From a checkpoint of a small transformer trained on Wikipedia: a variant of Muon for these matrices.
Each number is 128 + 32 x the weight over its row's rms, rounded and kept within 0 to 255. Layers, rows and columns count from 0. Numbers have three digits each. The size before them is the row's rms in percent of the matrix's.

# down: layer 2 MLP down (transposed), 1280x320, rms 0.0254, rows 1096-1245, columns 280-319
# up: layer 2 MLP up, 1280x320, rms 0.0869, rows 1097-1246, columns 280-319
down1096 111:118161167109194120133132132152162108118131157153127209119107096147092131122098104123145123170138158111152121187079160127
up1097 099:195118104100190053153106149175185078130097150144117093137082129127049145121101116139106061132120137114167079194130162088
down1097 090:164135101150102108172112132084103105149134107108130115140201154111132082083107128135110166140112162134097157069090152135
up1098 102:102196148112171136134173148143144133109124123144127087142060154087173176176080132130084137088136161129111167114163174097
down1098 111:125201118150165097180139130092117090138150196154118084157158164068131114120085133122167131101135134171119162141158143073
up1099 116:170113085167096100129110144172131206130122106192154101153134132070158165154161158143160119110137170087117116115170134094
down1099 106:116146185076142168081136119089122059095128137139063151114140158178080078125098110125072153105061109175166121155089115113
up1100 095:109166160125123143169193123162177095078105133125139121077129106116111142151098096119069080122122146104143110109134151174
down1100 096:178136103171130119163141128189132143111097119145138121167140084127130123161120117101154080116156156127136120114136078135
up1101 096:164161142117139104097128190137148115121119130176101094095126111125111188111162155101167157137127148156096120133100077136
down1101 107:184139123092119120089168177131150141121101166158108133115097088148125146142173118212163154169123154138074150121132033127
up1102 108:102151103047166119167034088093089116143153204098148144077113166168094073128165107126121143137163106182154143148124082130
down1102 110:108184091115186100094179105145149098093108097140122193124123090154112194106169139149130125214140187141072132096092207104
up1103 101:079054159075105119151101166145125137133087176060112127106141143081141103121060172106138130084152137108120141158170103086
down1103 094:124110175097123126117164155139085134072115119144143144153062126111154083178060199144187148141159161126115143143157142043
up1104 093:160179179100129135113151099194097117114123111186103118094130136149143074122121133142158126146102092136094096214100069094
down1104 095:164160155110084181035097073093105126132093139118170146166142083086114082081125126061154116186122136124082130124151166168
up1105 101:154132114143157153110125165171133117096146090083131114133152137153124136123124118051195121086108168176125084080159139140
down1105 100:166110159132150109114103154212134122155132163105069166180148130079119139160100106154139093145148221101110119162177106185
up1106 095:112106198111147153126099180095122095186177129093098156136138104113089132112136164125109089102131154165123129098142112163
down1106 104:117116140110117164106142150078142119163107132105101107107223088163105074111093154119086143144107131170102118089133139154
up1107 098:107093141209216145084113114144121151141096133071138144154124107124113149127138129091089132110134154144126065080098053134
down1107 100:155149154148144137172119114135144114129128125126118072166106087139114150110109113100070135098143190144107077103156177180
up1108 085:147112088085168071140169123172110176151085193165100155127121128108089165148053090082096184090146122093139142136197099121
down1108 082:082110081126175037084110084151117168101129177144112074148139138121099107089126087102115175044167120095162175159164130087
up1109 094:103142122111108155138124110169153109096078064147152167150107171081108154116140115195122096138145074111074113100101109121
down1109 099:087165151106108167156127154143097125099144093131155140133104112128135128124110113131103115139088066116158152129161104124
up1110 088:132183133162096130127222137112160097112111110110083115156056117165167133155142127157080124097099154104156074111068052169
down1110 090:154132142157104102061135174152164105111079182129087111164098090137192159113129113125180112146115210102159118039106145147
up1111 098:142175089141084101165117101125087077130055130165150154107100092164126108145078120153062121096111159110108141189129099142
down1111 101:080100105127126078141192121176158151081105137109119114116103125183139088101094154136109159135069195093093102106179119140
up1112 097:096133082139067141153160147142148124092086125048129100158105183112143119162155102124132202106112143142162186138088112177
down1112 096:109142124117057112122152111095121159156103119170127143153100123168122103103088103129112179125088127143173111116086150093
up1113 094:095141084146100107121172128105157134123096169211151095139066141108099101143135092074137141111123172109109138131144113123
down1113 087:145145134116207176112141108124177126119161079164130146148201118124163107095114195146111093108110114127159123146123127116
up1114 113:176080092123133135113102150126100101174117116169111160112136188175126187179128166081052150136114120096114162122078148041
down1114 110:181091127116147143080138116083087161126100104170139179135117145186112204154129196107139067120172170110156177097129163081
up1115 099:160152114066063118184134132144116103132138107136165202122184122146143078168127119101208128186149151142089200148114146189
down1115 097:118141146148156125049135113123131152158136148115139112159157087111123140109104165120126122100110128152153149095217156096
up1116 102:141149133128137162137119093107117146092085063149125090172148105103095128134178080108151107122142145078133101188096147139
down1116 103:158122092154192084089120102150168162111101134132178138167165133117117200160133120139088195150142113108106122193095160141
up1117 091:167133165159140105174121140121133140123092062200109132111086124154181127119131130174159158080166092103084076093119148173
down1117 093:121198099114115114061151103171156125142122151089107100150115129097075127126126128135126146158146140137131152186113193098
up1118 105:158080142135086100140120184140080125134089185161072184178110145116086152154148109082194115074141115062099147131126147134
down1118 101:190073119191143082113160088123096114093053153138082097090119136179139163148185063076182138137164164142130136118136127162
up1119 099:132042118111128117097096174110180137106142087136141126124107093170141151159204122116099148115152146070084135129119147113
down1119 089:096104151095105024133131092178094128106197131131037169170138137152157139168121145123140193113136173071126168171074187143
up1120 088:118103125116106139201061170112113116119175123146200159096137174124115084142142122106124122153080118062137121123138129129
down1120 086:127113069173102173122148151111166096140147137130142108171103058107163119108109166114160172168138141182130106126136097129
up1121 097:151146144149146040122092089061107148120207197133129141104116110128120129141136118131127192139129142134144115147157151099
down1121 108:140126097150134116176113064069084126086159123143111114170167096117072110168176196158166162097163162147127096163108126143
up1122 093:102138155162077192140150152127166137068118155131113077125202188211180187173084174156137121120075166160136175118115100146
down1122 088:159108162156108095104183152158155125136119097132145166071129070118162166151151131151118134091171137173107114129154134041
up1123 095:141119121110108125159102155140145047089084127117113178149122139180118114124067151118054094114133120126108155120161118084
down1123 098:189135121092149141069155099143137122147124109151157163169159122166135145135088107151029140154143058143087093174145089059
up1124 111:184069035142148082121165093135131115047122191151147159110138142088079132151118107155084092080106151162105094111102105119
down1124 113:095109048109134076114139109149206141116112176164168114104101100102083122175115119135128123112104167150185098191123117094
up1125 101:154113085127124151094121082118111123176087106077135141104101175122147096088220130147125144137110155111147124115110092145
down1125 102:135141087174115179086178169075087122147137154149083190109134172093193127079103173131087118091125127133115132115152119119
up1126 102:184154171143101127150115132112106071175165144185165102172111146090088174110134166180143155168180197085099150114159118106
down1126 098:138148136117097139096130131110133087113126150143198130140124108091164145147105142146113145225142188062107150123133117090
up1127 098:061102160184165110168127140161156136170098156122166093126135085116142093068131106108090162167122126128138130119142127112
down1127 102:098153123143145141176136084185210111115119122109171065139154064091105115116096120178095134170099135108122101155156123123
up1128 093:052166150119070057135108136137157130138120086194130140122163127134122100101174136131100111103087159135159097115154093190
down1128 092:113117124139161158117160068083132071054164172116163086066143168128127100112103086103158162121082094137124165127109164107
up1129 096:113154150131150108100109146064160091108176076168118100057133136115132148174082132089094176156108111122109104183110156191
down1129 093:129062143187136115113113107140196122138169066140058122107094112120086149137123103074154129155117091146174163078110196169
up1130 111:146110127063146128166126119097085155075183193129152158106165109201163164150150104061168093160189109184135199073127135095
down1130 102:075112107180121135095146076156196080149039096152088082147108106045146125114103134145144132107083172054162074204151110139
up1131 104:079107171127172103087084148133135169131138138135181125096141095136104085121155124131149076133115138154086139133108130122
down1131 107:015146091123133116114084142103104097160170127184087051138139178161076065128102126136097112154129119125133170147141114135
up1132 088:164143133156114081123132161131149144122079081180086110135136120103114109124162191097085143107126089109062157108103086126
down1132 090:186105200127132095118078213126170135138118122170071149190184146114159116113150179132080160097165139128062131116109066099
up1133 100:140058107072194111170168138123096109106134168212141116048099133097137101126151161096109140100095142143157115088099151138
down1133 095:135103089089187103110139128150146123104098158158119108139074096127102108136107145127100175125096118121158151188125162127
up1134 099:108095080118120067136184184153120121081139159181105118093157160115135102118127152078124075094096144124148107179133134126
down1134 106:160130155139121134169160092169138117124103078151140134100081178128145078157170165124106111124084124146186130180144110130
up1135 087:159096134100129093106073130085149132047166115109122114115078089093099164164152135159078131162169126125128133085067154153
down1135 092:124121133100126134167086144139150143152103153133163130127137079139140138126168087154165166163108090136093155064100129158
up1136 096:125116124119164102086119160173150119090094113170142112105113130099211146130139149124143097140122092155138120140147161142
down1136 101:092143131103129116085120153108120086071125052178094136077155109105147128123149124128112098136073134169132118116159164107
up1137 090:122164141119099120162092178119137118127152128159129152079188090163140149124143145168092104140136152088116107134087098142
down1137 096:129098143149135112163106131162126100140114075109181175113168100186078140102126124148118130117099149099147103089127124160
up1138 102:127163150104097112166135167083161152146177121151123128089083097104063112108111096140174143091193108128158114140130128133
down1138 093:113124083204139106134132136157126155146050160100136104143082148112134129098119121144140130177169133088165115169102125128
up1139 094:095118088152089125154098082133104070137156116118171119139148120083174170088153107134147112084115141148106138132083154109
down1139 095:138118068114100181164163099125081124146165176114146160101177095124205151143134136114131082119108129181126074088083094116
up1140 096:099130198136133173136087156110092140127177181117169209149155153186121116163193089084108145159069129095132127161135108108
down1140 092:128132111112091112130200132149165110199121163108115108110067123101159171145123195129154150083123125165154143096151158153
up1141 096:209072102089108085142117118140143070166166158108171131136159091115141108168185111127118092124168119102115139145123127130
down1141 101:172134149111108169089112163110144096181168153069161090085101089130070164110164123146179095124151095080134108119120138129
up1142 098:134107137133179091141124108099136146130154114170117052141085130079097081197145120129135096103164105116116123109123144095
down1142 091:105167118207139152077144134087142048127164073168106129156136119154045104133090118172103118131094138077162112077185126145
up1143 104:112193153121123129131161087131109150130103169127117144111156137158123161141081123152186163095130186157112106107129106172
down1143 102:085155114138130130144137193100142136180109148155100184132125150126166139121080092102157178159122189158078142150174081169
up1144 109:168134155132115110079158120058136099076082132083117131120109117079125125146108128117085191138163054110155150176070099123
down1144 121:157102163089054129097159147100130118085103164102150098146147130090144134155111115155087142104108124095152127180120183122
up1145 088:214173164130145061120148105130157116171062130080135172138082164117096115126066116146117123134059149088093041156082124128
down1145 088:123101079188087082133165172116079164175129179103107141099163126177144120191076076141125158137142097122126155161059129110
up1146 096:147112152091119147133122196195127103097127140163121187134111105125182183155141119126090126151104121139110102095101109158
down1146 096:121127145069188093110160163145136099083164171122127195157108096153192153106152107151094130212041115121083105145135121133
up1147 100:094112101049135129194137123148157114210112119116172204172123119053117098111140094138109097128104083113094095103104095148
down1147 095:119107138119100145142080198082068178140064140103145140102153130127099120122126160101131106120158174216128157148112115159
up1148 089:196109115131127086109132137168177078173123145096164119091104143164134148092110156076121108116076130096166147135102115171
down1148 088:189131165192110093109091135123141055144101122075114102122112127090142120122146144117145093094137126082127066132102134157
up1149 099:115124146153179123154096126164116090094143099114152152142143184160107176118182095155066151107123160139168187135077140096
down1149 096:119120209089156125088066130155129170137217104083149099143148163140142082136137140085202134116147197160181137136075118091
up1150 087:150098123135153149173111157116142117154062139122100147100137168128181125120140155169101150148129090124103094161199070113
down1150 094:184116132157114144142140181044118114141158122061154145092139101102203113141181150139169143190083091186140112129160117098
up1151 107:096103080113099093172184101130141117141130123127134137116155141167128198087130138083175177161160128140118132156155128112
down1151 099:089131146135145119107138174141121139068150159105140134107100097133153085144126169153100088084110106103113161095100094161
up1152 100:169102082058106118112111129133113153127134074157154142106196160122131097129122103142139147156107140092173110143126085138
down1152 092:153124074056129088177098145141143169117083102109127130111153159145147104084103173113140140129159087116177138124125123138
up1153 087:179110086179136096178133144060127113128114088154126132146172137141119134108128114144177101131076232117131126122090093159
down1153 088:178115086129155045181116147138103067074108115105088124158128142084108085123155124148161108126103161126112120134121113101
up1154 095:129136122151150109142096102118133101128120151132176108149160155103116125159108150108164137159078143164161166074140101203
down1154 109:142134148133112068143135138175131115152178160080145079162092105151156117155091135093209165110137108117123131065111082153
up1155 101:188174131092141176150125127159181141156086113146100188062122123153159105129120174212208105078136126140182192094063106133
down1155 099:109156104123169158119127121139170104154130155160092124175091118113096091151095125196109112125144172132154146109084104137
up1156 104:207144139195154141136122091157144099083111154139119129138144111143141093132094116064104070113178137083119125131114095138
down1156 115:134149073186090126154128124167165079104139153121171140167144127175105072157091139090104120152164125132058121157153158166
up1157 088:145112113080102093119159128115155090130092177186121139161049155145144081109121123121101137103096104130125068104172166137
down1157 089:102103059137103122130155161065102103088122130162162073104066170184134106082072101114094107046124068131100085147181128091
up1158 103:101150120070152079078123117129162133154143142151140113122162162079103131121134081157114111118068156170135139106112068171
down1158 096:161120083102144089128149070154086186147069112148166081110122181065107113122126087115132146166119113156123123100115075136
up1159 092:123146151163097130142128181078077077145114074226116122119138154123146144143126091137141069065038163159109122144155192115
down1159 108:066113136168127098162136132047123119149151130159122136068108140120137131116135031133119129122062136154107126185126121158
up1160 086:105149066130070050148116143163115137102169127174150082152153125147114117137096076120045158162077137079147170149125074157
down1160 088:118083151087150155102160119151160139133179112102105145131136144169137126043124102082086123146116146090173143160151158135
up1161 101:094106078151051183111181123133088096100074162235101129107142190118108096162100119045128150090099165165115108124120129108
down1161 098:064097124147137114098141083136151201118102141158110103102031164143113165141076112129133149123067150119099138133088170077
up1162 086:144137140115111097163132194170128129100221060146067137115132116125160139092186174115108110106118120212119200137114156115
down1162 091:122102172153172121142122188117146162159179060131093153180119091154161093088132153139128128101131119188111158138156122043
up1163 119:230200139131120132133114101163133113125160101194058140084131077134165118155145142102153191074102137139201111137130142146
down1163 118:184155107096166113120103101167130099138123136184073124086137054110171118115139106084105163093097086159183104119188155087
up1164 098:130232103080180100148146166148082128166093127099159144078122121122117159089177131113060113130079096116109119157149242099
down1164 090:164214077087180093137134162175143121131139126137145141185098126172153154055147148123143148134117159082128138138149249052
up1165 099:089111131166108091107052096144138099139111061104157098114159099117127164096145170083123186080112153121149117080086146142
down1165 110:116108110146107139121114112106107088137158057107120127104107135128139158095173117099153146072229190153109112090099146107
up1166 098:128142120104144112079144117099093115144101123130143125131102105169087109158133099170177071155176161100145118109117119113
down1166 091:112109120120108099079160160124093109167141120075162105118044085136077094114086118180151080165122138107122115088097123104
up1167 102:158095107108137133134111088148172089155167120108142122065133193179084157114174098170149196153092131120148183145104114158
down1167 096:103068140138147126096122120163106057155095200084121129141090154117134129055159160149129197095096127140132162154104115116
up1168 089:140131124165123071160147188135072092066090124103208168104089139120131110114096063105131111163165157140172153100088115179
down1168 087:056051126123153122105095171057152135125201137132117151105136123117170138065131069114175132140125158106118147117093156150
up1169 085:139036126171132123136195138187113160085136168119124161184121175112173143148129153157126086040103157094151053112107085161
down1169 085:082085136110136091106144168118110162093196139098100162123104190115183123099141068180193095152098141176156160130072141090
up1170 104:165117105125124092127110090110125172070105155139140140116199091121152127100054092145122077119167137111159146185154143099
down1170 101:107102115154125135120140103118140118097079141133130182128121045102127121056130082093090123143086128141191088173141169112
up1171 102:091147135122142165118056117219167170074172124113178210116149104115144145097105124141192176087126161083117149119121146163
down1171 101:097164135113122149135128120153129145106125125173127204163088099114137147181118122095166198087151156184106101086170126182
up1172 095:092088086157136112152156097121090163155105120197176074114133107110129148168117146110108188190105183119089121079086149103
down1172 087:080150077123195158095165097191108141170133151153102132142058103152142128102115149154157171198161168096124122137083121089
up1173 092:080111137097080132103194130122086106141116131104166068090124141129151111171075142131058117126156112089119089100140123140
down1173 093:156140192122151125135128132159103154141145176127171112107135186170153127122105121089127116097122114113130111118156177093
up1174 090:169180111073146163113143086147153109129155166136129138153094235126098171170121159156178126162090130122194108144182071139
down1174 095:160100090097117173139216161157101112108156122099177151190151148173150209151134077095147110060077133107166102165143083160
up1175 102:143205131108140116155191134124161129144099085220100117127128168048069150166145093175141131075084176117136096186153026130
down1175 101:157138137074133094158126078115037132112094094135115165181089160110140133146115122108120130115096114077132127161099117127
up1176 098:116132155120132141154219130190218111133121083153120130110192182153099118083119122112150112132104107182076140089115154113
down1176 094:105109096125176113084112135125122080129174154159144098164095084116117156095123160181093179177175152124103138102182144030
up1177 097:153110106124063133203196150127085113168162161180135117134182110185170109095107112116168192144136098119058160150099099135
down1177 095:137160094106131098106089140120146193154136096099122082159129178162118083133131145160098155147136169107090147201157064120
up1178 089:152126150099140142140158092091161158155111118116139139137136138169117093114119177078170149159152056144117115146061135183
down1178 103:176136127134125163143153094064160115156134136164156106195144146145152138094103088137129161149120128144085134142067187191
up1179 098:121091149180096066150181160093188082158089152074135133124162151223111124152087148090145122125118140098158131067136201117
down1179 097:187096147151137106185103171096117089110085212132136115143164130141115108160121142113136110101087126098138152122116113113
up1180 105:155138087156161127096070121151188121141099152158120161106155079123116146161109097146157158137153160126163128129111124161
down1180 101:170132113147157137140103163122147110147083112138078098178159144126091163130123136112118117175163153173109121172088074102
up1181 096:059115139091125156135099123096140098096129092123096114100051182074112128107100087086144123108118180122134087099124146128
down1181 094:080125077086144177117081103109111133132163162098136103084114134099161095121152045081175146130159080119162151131119138114
up1182 099:115095170166189162144145132153130162131094092070084150111162099124143158120130101094236140119156147060105144138118115125
down1182 094:110138144111112125170147119129110128139102145165173143105113125138098111162105128173110152151151102174173134124113130113
up1183 106:134148142144165149202156115097137119147162142117111122091143107100066111172138051135053140091120169065158089120076101151
down1183 100:145113141108099126110141124157080090077113130095153125159133115151193115081098169122167125151095078157144148085137104142
up1184 103:154158195053122109129083160133080115092085105137137157127187121086086145105096126098204142098134127145156092138088136125
down1184 099:091132094095136141173138204166065142125168131108123095177159097088158126093116147055142149129153140204133103149127091125
up1185 109:120103084124178106119078159092124088128091108104098204137115138165093154142138119125156109100090199106099120143106102096
down1185 104:183105165155126171117084020144155131151149163135095079098198115113161135091136089131115086162171155119096165152058106096
up1186 100:164141132116118078200149127122093129140093137130123159150134145122136115110153146132133153102117105093198133123153103134
down1186 103:123137087117170156110093144123166174117091119113120106072133104148142077121162142119134088157083127095099120104125115133
up1187 100:093171137165159169148143141139156139125083114073157080123142140151106041117150116116171100098142085158065096129131108112
down1187 088:106113123144135134077146137130090109136109124160062091126141140100076114105132189122129138115162165155143125154145214100
up1188 092:143117153154160066139120141108143145077166166086164124037011130173105124131121070143081103143132149073112098131150121132
down1188 092:120162099091126074153143118126177181104163169103128120119076159158182095154131118157075088094148127145180133148175108135
up1189 100:135077066151141097086121173093140094162152115129132109129119195118122130066129155190084120148100100073128118143175147164
down1189 099:121094142122112065082152147059162132155126084123145090095181168147091097131059138123089165109131076064135137167127177122
up1190 097:077115137093122146119048068126150146099098105137095099107090142077096125100130069162141121115114112102131138133069139156
down1190 104:069133089146079164119125096145118134105128077174133090097106160097074119147106042150141163144119090158138161154123144100
up1191 099:166127113137101072117141089098091120154125125130100113097067114139126136178080126069115094122197143137161116047090105147
down1191 096:153138156133119088086117091074135195121082093059120084134099148118085149149038116099127074109197102100185102108084096145
up1192 110:124113088097099147173126155159099117171069191166195162099111158105193149130114117110105130110095158103098105115176112078
down1192 121:139119127140120158188145155158168131172138151129158159136132163151171162131189113069133131141074177127085091163162132067
up1193 103:159122098115102109155118118140141103081154111146119063111151097110126146114125097100142142145127167117139147142137076222
down1193 097:060190131137140163116049142111154146126131124070148114134134147179064163124124159116100085155129166103147137094156149144
up1194 098:122141202145140134102143157112145156113093137119187089156154149119115124141148148065113096178127156155162036098084104197
down1194 088:081070076126132113133109075156122123134125141080152124093085118121151142095090097102151143169139054098121126174163168051
up1195 110:141088141163175168156115161133167108104130090118086111123157091109113126123142128164131126104178184101153126125125085106
down1195 105:156094122126146182160125172146117091116150171099144068115145116058123141137116151111219115146121110117123134163152088116
up1196 091:130176133125085063123097170165061116132104132136161162074144140101179121175128129108104073142150126066144125169100182098
down1196 098:152199154090215122123136129124133130151141105105151113134139131105156151054068137118138072121152153134094092141108225049
up1197 105:159107149148094205148180133143123151154158134109201147108157108183098175087114135145093107136085073205129135138158103122
down1197 086:120120088139142045100121137132144119102102144080065128159122144064160137126101140145120088121160168098141082131065171172
up1198 102:171121133146133100134128157123142118136087070104127133180171147139102072149141074163101104066075141096094099146085115105
down1198 100:145134109115108150092149097137090144165168107128101082133095116110143061132109111141111015073113159119096127133109147089
up1199 092:133099072163111112141140103152141082137211120213146112128091148141098135129102127129118145051127139131170080155065150139
down1199 110:168079106167068122138110149143110101113214130174133107143134190153109102094185071112137119106082103123144027164109153143
up1200 097:136089159150117149148127097098121139102060135121137107154161174092115139135119144186190184145059100082153078062081047148
down1200 100:157112176170122122141167085115051121157131094096105168172071124089150145098150171173182152110102099116197136108133113113
up1201 096:124171127137091191144116155134171063110095131155159116130147145144185184111134130099146130133121165143144117129119138169
down1201 097:128118103116148155147102159101196075110075115129229069138129106156162157109125158042167117164154115127151117112149155117
up1202 106:130125115116124175119122126160084151152087125085147117095172176159105149141167090148156059162147129167100116155148170149
down1202 100:149157121122119079149128135128075087122118165115095142150171102108048066117059180119157094163065138159167049208144126125
up1203 100:171139163129176137099136162132143120099077084115125172156111145097156154158103171123128147128106144094141038099056097129
down1203 107:151105118127125188124126167084101187101096099098057113159184110155131167124117151143153128152106060091110091142064148129
up1204 104:155187143115120167087097143133068173189160172139170161110145166152153088188110116151122145153140120117142165181172162161
down1204 109:107106108144106104137169161154181156115172094126149103123136148126119112110148103134130166090052166167153144057059131024
up1205 106:088148156119128120180123075058115138111126034107146111131128116123085128084161102214173122108165062120153142098129115117
down1205 106:124070144171084145142175081125112146086070142119133104079124132119090072149122126166207136097194091079142179097116146130
up1206 100:145149109127159130121126131199133117093084064186166088106156120121125080116113119159158122135128122150185076090129151144
down1206 099:150132142143121113108118188094118145091122065164131074089143084070112112128099124151187126126158140121152116116082135114
up1207 098:113127086090075130120139086217076071161186050117104101071157081188168122161096101154110120127109099140119108107076083094
down1207 094:181118083086116077169138137150118128126152126073139201122164142154173155089141128114139127144075195184070132091067134167
up1208 092:098151128108118119167172103123161104071128138122128168096128136157143147168125171139079143172119109136157104072122078138
down1208 086:085132142100141127152156132150147137136158155159169121163115091135100144092139121167114115136165103129113139130127163069
up1209 093:151127137118150120135172167185098106169145098105136086086127147128105138157073153133133106176126126143107107106145058162
down1209 091:141160102117063106108066113157114147089103163112104070114120100086169114123081112172114127120199120129105136163120095130
up1210 110:210134139068140181069090125147136083079158122130222150078087105138131104167142117123078158159123084146162170100201120132
down1210 101:110166154057146104162072137080212056127119144152137080153084146114068134114180156145093111148102115112117137161155118115
up1211 104:131164045162184103100106113086158102176163093123147118113166160127106158146141067153136148129057178132127061079125146188
down1211 097:101181198167053111125118096171090162139115099109160174063133106139127089089207181167157112101159099123139162163091142168
up1212 106:131107180163140110121168195158116181130076176170127170143143112103136174116091155147158129108142146133113133082078210099
down1212 107:111126139119154135095094166117157148105148165147140164091141134153105159186082074196128126154140121127089126126125149124
up1213 103:115075043175122175138175237102151124076124120101153106118172155192087078103130119137128097167114146181068159125102148183
down1213 096:062163077140185128149103181110139139094111156167151172117171124170114086109111145146137113149112139157082177170190159156
up1214 105:146118124127144110155108094154135147170065151109095102108098081171126120121125150104149019133126083099106101157083088088
down1214 112:131083112121091102120123103118190158109097147127140146076051106145070131108058149093156124167139106090094151185098109107
up1215 096:129116133149192103143114136102134128105131086132191110123104148107108147170147085107079129139047113105144084092118132164
down1215 097:152116104092152136043095096136111160126142100147200141112122115175140136141132043096136138153097133084132021143152119131
up1216 105:156112098142158050127181166091121172136193199112153098106147122129134151139102058138114127109135110123147121127187150120
down1216 108:091184129100107204147110112173135091143117061126136168115124126124107101116169162091095154161066159125146136141108095116
up1217 098:196162134091072155115119092167095130088171198126104132135158146054144204092151174113133129111127193158159167186110179131
down1217 110:126145103137063134123150127153107083076128167125115108055155155075084183169143142130197137103104100111158175184141160186
up1218 101:108110120158123138150073153116049143132177103171142097103126073141130095172149179064100115096052099117102152113093148170
down1218 101:155094051133117161117144138152060119139125130156128161109133147135178127167136174088090129076089067114098172124112166186
up1219 116:157166140111174103141152119108101126103175083126128082121147130099080106080110117136103107142134143130108174144128099115
down1219 108:103111127116123136099093119189080116142151146116047101114090168124110165131101145164101092119147116147109136135105090116
up1220 097:198138093159141102169131097112110121140194169173138114125120136123168175126132132145120187122105154135126188123102137102
down1220 102:211128112154094149160076155125109188118199173079179115149143116157125158159112081109111132119097163144096212154089129112
up1221 097:089102149070155147111077149113119144125163202085138132099106134165111112148148161077148132195176172130100084120109144125
down1221 096:183114123191120145092154204164121121150153138171155157148154155120110122162090107174106102153125073194159142163139144142
up1222 105:130108113145081149086137093080117086114114077148127118082133104154103128130094098141137103143132149118156119130090116161
down1222 105:195048130083117101149176104142163115213115126129150121138138142136144148146107079152094095120172128134135163138082085118
up1223 097:095064112146099072128115130188115156159134157065137137121086079130134123145157180149105161092140069136165095056025120160
down1223 095:112126115108133137122146125209107127158127112093140199141064122080162096148141158147073079101088131053161140106105132140
up1224 101:134140124143104198214171153118107094070121107173143157151166147156081156102070136130106152133116150177177095099129155150
down1224 092:155099129157190106064057142167141138168098157122142074099092193071095110143133126149127125150185098113138115144119153089
up1225 096:165135138135107085136139227128179123102046130094166169149156104165160162175125072106182105103089095158099067080162157175
down1225 101:108130158087104148123122149132199118106109097096122142091162184192142115120153109117183128056131066141168113112094185188
up1226 086:104109091141089057124099154093132051131078140129162122107135078112153122132144153130149202097096148130112158132168139145
down1226 090:135190103135112180113112150111172101157115160161123159143082132108107142118123112105147128071126175074078139108143128149
up1227 098:149128127165052101109163147094151139110131130163110128140142143126113081127174177178159145102089166143209160153121058126
down1227 100:184100125099081083128125153085113117137129109118131099091120145101074127123130151141118104119088160210223116144153103114
up1228 100:128161163124137163159154150108056129149131111149127121134109109109100112143116131114163162123096139094165107132100160138
down1228 098:164150174034121130189140116142110086192141109111130113154118131167154145098140148090151100191131101115190067074121145121
up1229 090:136125140097098108113106158135157145100184144107108150108132111141126113187137076104136108140106097121124101186088116129
down1229 096:098090143081092156127162165125207122112117154125139134132093174107121141154120087025075025157099147137124158121067111138
up1230 106:066116143116083109189152084148167150081115116113143117137145066075121047115097153148127137123124133115074113122151126169
down1230 100:095123209149145110118145104140163145165203104151153064134063100159090118124053149145137091132095148097122122149119142100
up1231 097:155101179124104119101138097141126100131168153169121102087160081135171105193123050115088116099135148175128088157068106121
down1231 098:139088116174136121092148106126177166075131162123147057135134160127156114132128167134123112171134066139155136088120125114
up1232 104:113165206145097042131126101089123104108138106173169149158149117063121105138136138170053108064129154132102115169130146153
down1232 098:118126130157140053132141089091123103105191177124140086139165151124142089174108131136094113150111170121157095193137103092
up1233 098:133138146146148109137151179150086134119098127133158139123125120127116148168095111121079160151087131077189026060183128139
down1233 096:177171144125187127125096140124093138108130125135147069158105131136146097174125076114125146107130139068166123117126136102
up1234 107:171109126076150098139153169165142127101158099093145159074163167160102154110161116120106097137108088121147122101101110143
down1234 105:063117112120091182142176101102112118137127169137096159160123115072133088115082157168127165115103131108111115182107131150
up1235 088:129109142110131123183162185101115108113104086121091098168081099088130113181156158104119139126111127102065154146115128135
down1235 107:125105127099080119194187178115129127105102100141096097146105138136192132162131134167146131101106096096101136120148110172
up1236 094:120133144148138115132153088163115102159117141128146122104173148149130145091114151139136123128116168141160109135122082119
down1236 084:119140155098087144117061167058123135127153103152058100170099189112167152098059113143118164131126152083152136142145130168
up1237 103:162154093079103155168145143143084116139107134199079115099183146140168116113081163132137116138110109086117077136133061093
down1237 107:196141100098144116093087151133119098106164108135062199049157101135150115158071138146172111090094093082097098160120105149
up1238 092:141164092154130138179074157149140139195097124124115125111163142096101107164145124098134182175122162177116157195091092077
down1238 087:144145159207197121131120157168120162176086100170099128149152124114104146133109125143143166122115143130128140173127162080
up1239 108:099139204125047080173132114126107129084131143137093150133129148111078129149101109155127169103200125080112152128108225101
down1239 121:090075165171068114178102150085204152055096120123124116149134159140111099155135089160142177193182126043143142119092108171
up1240 104:154162166138144124125048138078131100165131143115094131109177129144085149165166122126137162123091063126154167133146108140
down1240 110:132138135137171128120096140092152089113100154165118099171137147098114136150147098105131138123073128099096143155206130091
up1241 100:101148110122176164136117144136084088110166096087107148175134152113105217115160182095099121098106112074149094136083079147
down1241 099:137120102076165135131134143139085124133119164116113166151113120093184147116103136085132091112097073149117132142054121121
up1242 085:164172072108158086165194113121147053088205168145151158161124128144137168122147164103182082100118171123139188151106100105
down1242 086:161134101094145097140114080173129086085107120061107124135128125114100136128174146073156117175107130121129112150099026054
up1243 094:142095152101178119122108146110123123120122184161147102093121091128117141166128082063095134130082091102098187138115126096
down1243 094:149134126139110125156144070126135129140126173172107153168121152148133152117011166134080063138159125099113117176110169158
up1244 095:127069100182147162153122077143119121211132128067129096120118182138126135114146142164133150107111139143170114105079108109
down1244 104:135080067194138142157147122150094146205138119085141111154084147152149112127103149127128140108137121149137089140066145068
up1245 092:132101065161116112104162145146149172184119163162078152073150147157106070173171082142103128149132107164084140171133137128
down1245 091:116110116228139159079167157158045129157088129168128188139110128116140137094085130132076121152117122166143159083199144119
up1246 090:124125125149143136082151160063066117116123145196153111069120148132150112166159152124125124079105016141089128144092131127